Weights of a small GPT-style language model, trained from scratch on English Wikipedia.
Training: a variant of Adam for these matrices, 903M tokens, 6893 steps.
Each number is 128 + 32 x the weight over its row's rms, rounded and kept within 0 to 255. Layers, rows and columns count from 0. Numbers have three digits each. The size before them is the row's rms in percent of the matrix's.

# up: layer 4 MLP up, 1024x384, rms 0.0399, rows 22-35, columns 128-191
# down: layer 4 MLP down (transposed), 1024x384, rms 0.0386, rows 22-34, columns 128-191
# gate: layer 4 MLP gate, 1024x384, rms 0.0405, rows 23-35, columns 128-191
up22 088:054145107058127139167140160183102138117132149145156082106112152135161171102148081123119100117136142197150150101109152137128139150094084076129135167134129147155145139132111144146171039136132154
down22 088:149124092129177141138122120107109108096094202115125134155134091073178169091124141177050124148115144092128161155078140123160121109144123099111084100153203105109071067148129147179083111090165116
gate23 096:085082163115081155125090115101083109144156145149194138132131147157164159041138123117085067109152123166131127150175122138128149099155092092151124071100137157141081140109149121134126123140176149
up23 095:100090149096151109128139150108150126066149114110093080094152149134122090174100086156145188162133119069114083160125127119139071113134172134135154152106144123101105161127127099096094093088066100
down23 094:163131145116103167074170098122077116165123121096136111123153109202107093137116185165115116123153119138154135110183089068083067132117082093162132164149173121161118150072105141066132117115140105
gate24 104:112116106129131143121154125129105069121164119129150100134160117091119088104126104139064190114112159091133141174171110137103164109101121128131132143060118146174134189044166155120135125123161179
up24 104:133151107148134150131104151118078119178095136093122159075057116145133130131083076111094165137119114087139064120118151151122070168110124137151090163129133120056146115114106126186119063088140128
down24 104:168106144094148126123099060195139119081116123131132198146109174086127164186131124092133124052098167158157133102176109127127127099126166137104137131182102134167113043087095133109179174150132183
gate25 098:114154129104129144139179144130108111203122136067076147123105134077199119107134168126074132194113140094137156181097075143090081133113163158119182073114109094118173157087158133134133158121168138
up25 096:141119137163086142122169146136131115148107095152129128166149121128149115114112169077119113116128144126123097135130120125161110189140118134114125116129119148077161132180140106114131161041131044
down25 096:155137136116141108157109146188106140084152143102076099114115168125190127163106133152181140040149104108135078139115113174132123182128115139167099079167141088081111151127094178114129132149083163
gate26 103:137137104105120122151110089151155110196181127127111063130145125185161153127087080119129126061075136119104187158159178159140142157166095120161140106095060118111128095160141095136126160088172162
up26 105:118206133152154128120184090133161126138143144156112118129117145133161133143099173140147123051178135111184167181195149078121115111196139122156147154100121071094083140130137110132128170084091131
down26 104:107114106199146124100078112121121167116205142150111119128089120117134112159201091094069178135140109168121144096134114094113110074067140138078148073107139155122118117162164137072174146108149185
gate27 104:124143146116173156117198119119122109161128173064131080104177143101153154158098164158136100086146123161143073180069179121097101094098147159130110109160080049137124130133157131136148158131123143
up27 105:066171146186115162128111132121156147117142128169148148133148131068126101153155125134137132117092135110131146171135132143133122129137121075050165062117096128113128119076130128108084160163100155
down27 104:100158104097182194082143134116157113105099100078116128160218154108146031114097112137119146113066137121119109180160111155115113131122071102095082109099084094144097149136137149160157057130132119
gate28 101:203119127131157203153175144148178134124132131199137141120144129144097149207150104165135089133127131111109118180121093164099102161106177129136081169145077114126138084111126145142160068120166120
up28 099:126096077127139159144071124168083123120118124082137151148146108095160163094135146150138143199053142139134169107071040160149186141174144122129129091125126100080130078109124137135179127139128153
down28 099:136187108105132061127144157135147133152155127161108139162142119152065166122137148102076108073148168091101121111111118113230091099143181138096159138168165162149115124111161157119173121171116171
gate29 102:120134128100120134160121092112117113152141151159105107083124065132106093218105132147126095154072162144148073134129170114095215100156126168125180115138101097205155164140162126076121108124113148
up29 105:072147117104142079110126121185127135179103108115126116065121166123171142098121116163091113068162108189096133138140137193113103109131183126143130150083140116179159086078133149182075191140130150
down29 104:149097123161118149122164149160103111114119054091163095145146124119153132144180155100190105146141118073146143115129134139085190157152163144102045151108199114081116060151094097230106175071167163
gate30 100:143122106104123074099128172152155112151096120105114115131188184171146081138132209101119132128160112157136098134088126135097172073167116115128049125130086153135141030135148155116170142071133139
up30 098:134161113152078142156116124116144128173138130152175095084135164146143120103122103150126089118156045167022099107132135083112080139154192188125124114130132155109115124094106112158081184123165107
down30 096:146115109154180131169108092111082162166154108116113064044116114125144110131168088118153151182169143109164108131107181065145148095149161146138129112203076114095119164100123080101133139156152117
gate31 102:141088137159124164155112096096128088156179139123147074144145104065126128186140105156141125152122138150192160117139120088066199188151140086155118155105091106126097164131150103133121180151095136
up31 101:170158106189181134193109040153172154113161189193159089205110120097121135120131129117099128134124097108157134095170113099194155147139152095168201139122098132122111163092120053089111094094108118
down31 104:089112079111084117172128149125135090172168166114150099111177129078075141085108095154157049189081240151096110140076069135179103176159116080087106140120121135148155105159128088123101103103106118
gate32 089:162142149094166158127093146082151155161150139158144095148182161138102106121102125206159118101209082199149159155098123230130083137075152103155102097153140145180103155069114092098148116076147115
up32 086:146123130106063134169152124135116121172168145100103107180135150061187151167193092158128133129190141076117125131160063096083102104178139129092166136094137144119102092119106141118105164077075124
down32 087:145143090080086187135070141109144092084124122156132066095141094114138152144131118103125140137108162104120149107089062139188147136181099093076118179100161142130141133122106089105170086126165127
gate33 099:074108175145115142158121124099120102160222152135081140154085112157106115129135186145111067090095137056104110120070170151084124055139078120159166163100091108159175158190108117162170135150163167
up33 098:137078064142129098134167084115141139146186125187164134125153148085117172130104149098101170100109149142131137107092161081113113097153104067095122075132138103138167117143160110114092121135168119
down33 100:149175139146095133140119164063108094068116143137190092185093125113138112159133116168173111146081110091155132102182076109093086175158113162158164187163126191120185113171113112113128142139154117
gate34 098:152065088107053161084107125122156161117121176155172096139121123107121153200166140111170112087120107175127054143162164127074145168144150088128111141161089095132100137149154152137121116089168169
up34 098:105140095095180150147086081146144119082156167105076117167136184152162132140106126139112070108115111172094192184133164125138113103130106106163153127126112121152048095132099132089141143134161129
down34 098:149166097131079165119140140148130091104201122156079085178123093151142140184128138136076135136163110120120111088123115100182182153120073067100118140106162099056160115144062178191116155160080106
gate35 104:122069120135139086152145091079103087155155121149195164117147070094119141117142157179103143147083176175125178133156096129103101063116173105124121071196082106169073112132107143123126134117126185
up35 106:097147153116104135075159161192127126101155078113152093130140141115167086157098104141177147106141100112120162087145144173138167091100096173162165157151160181070159143106128136115113125158102121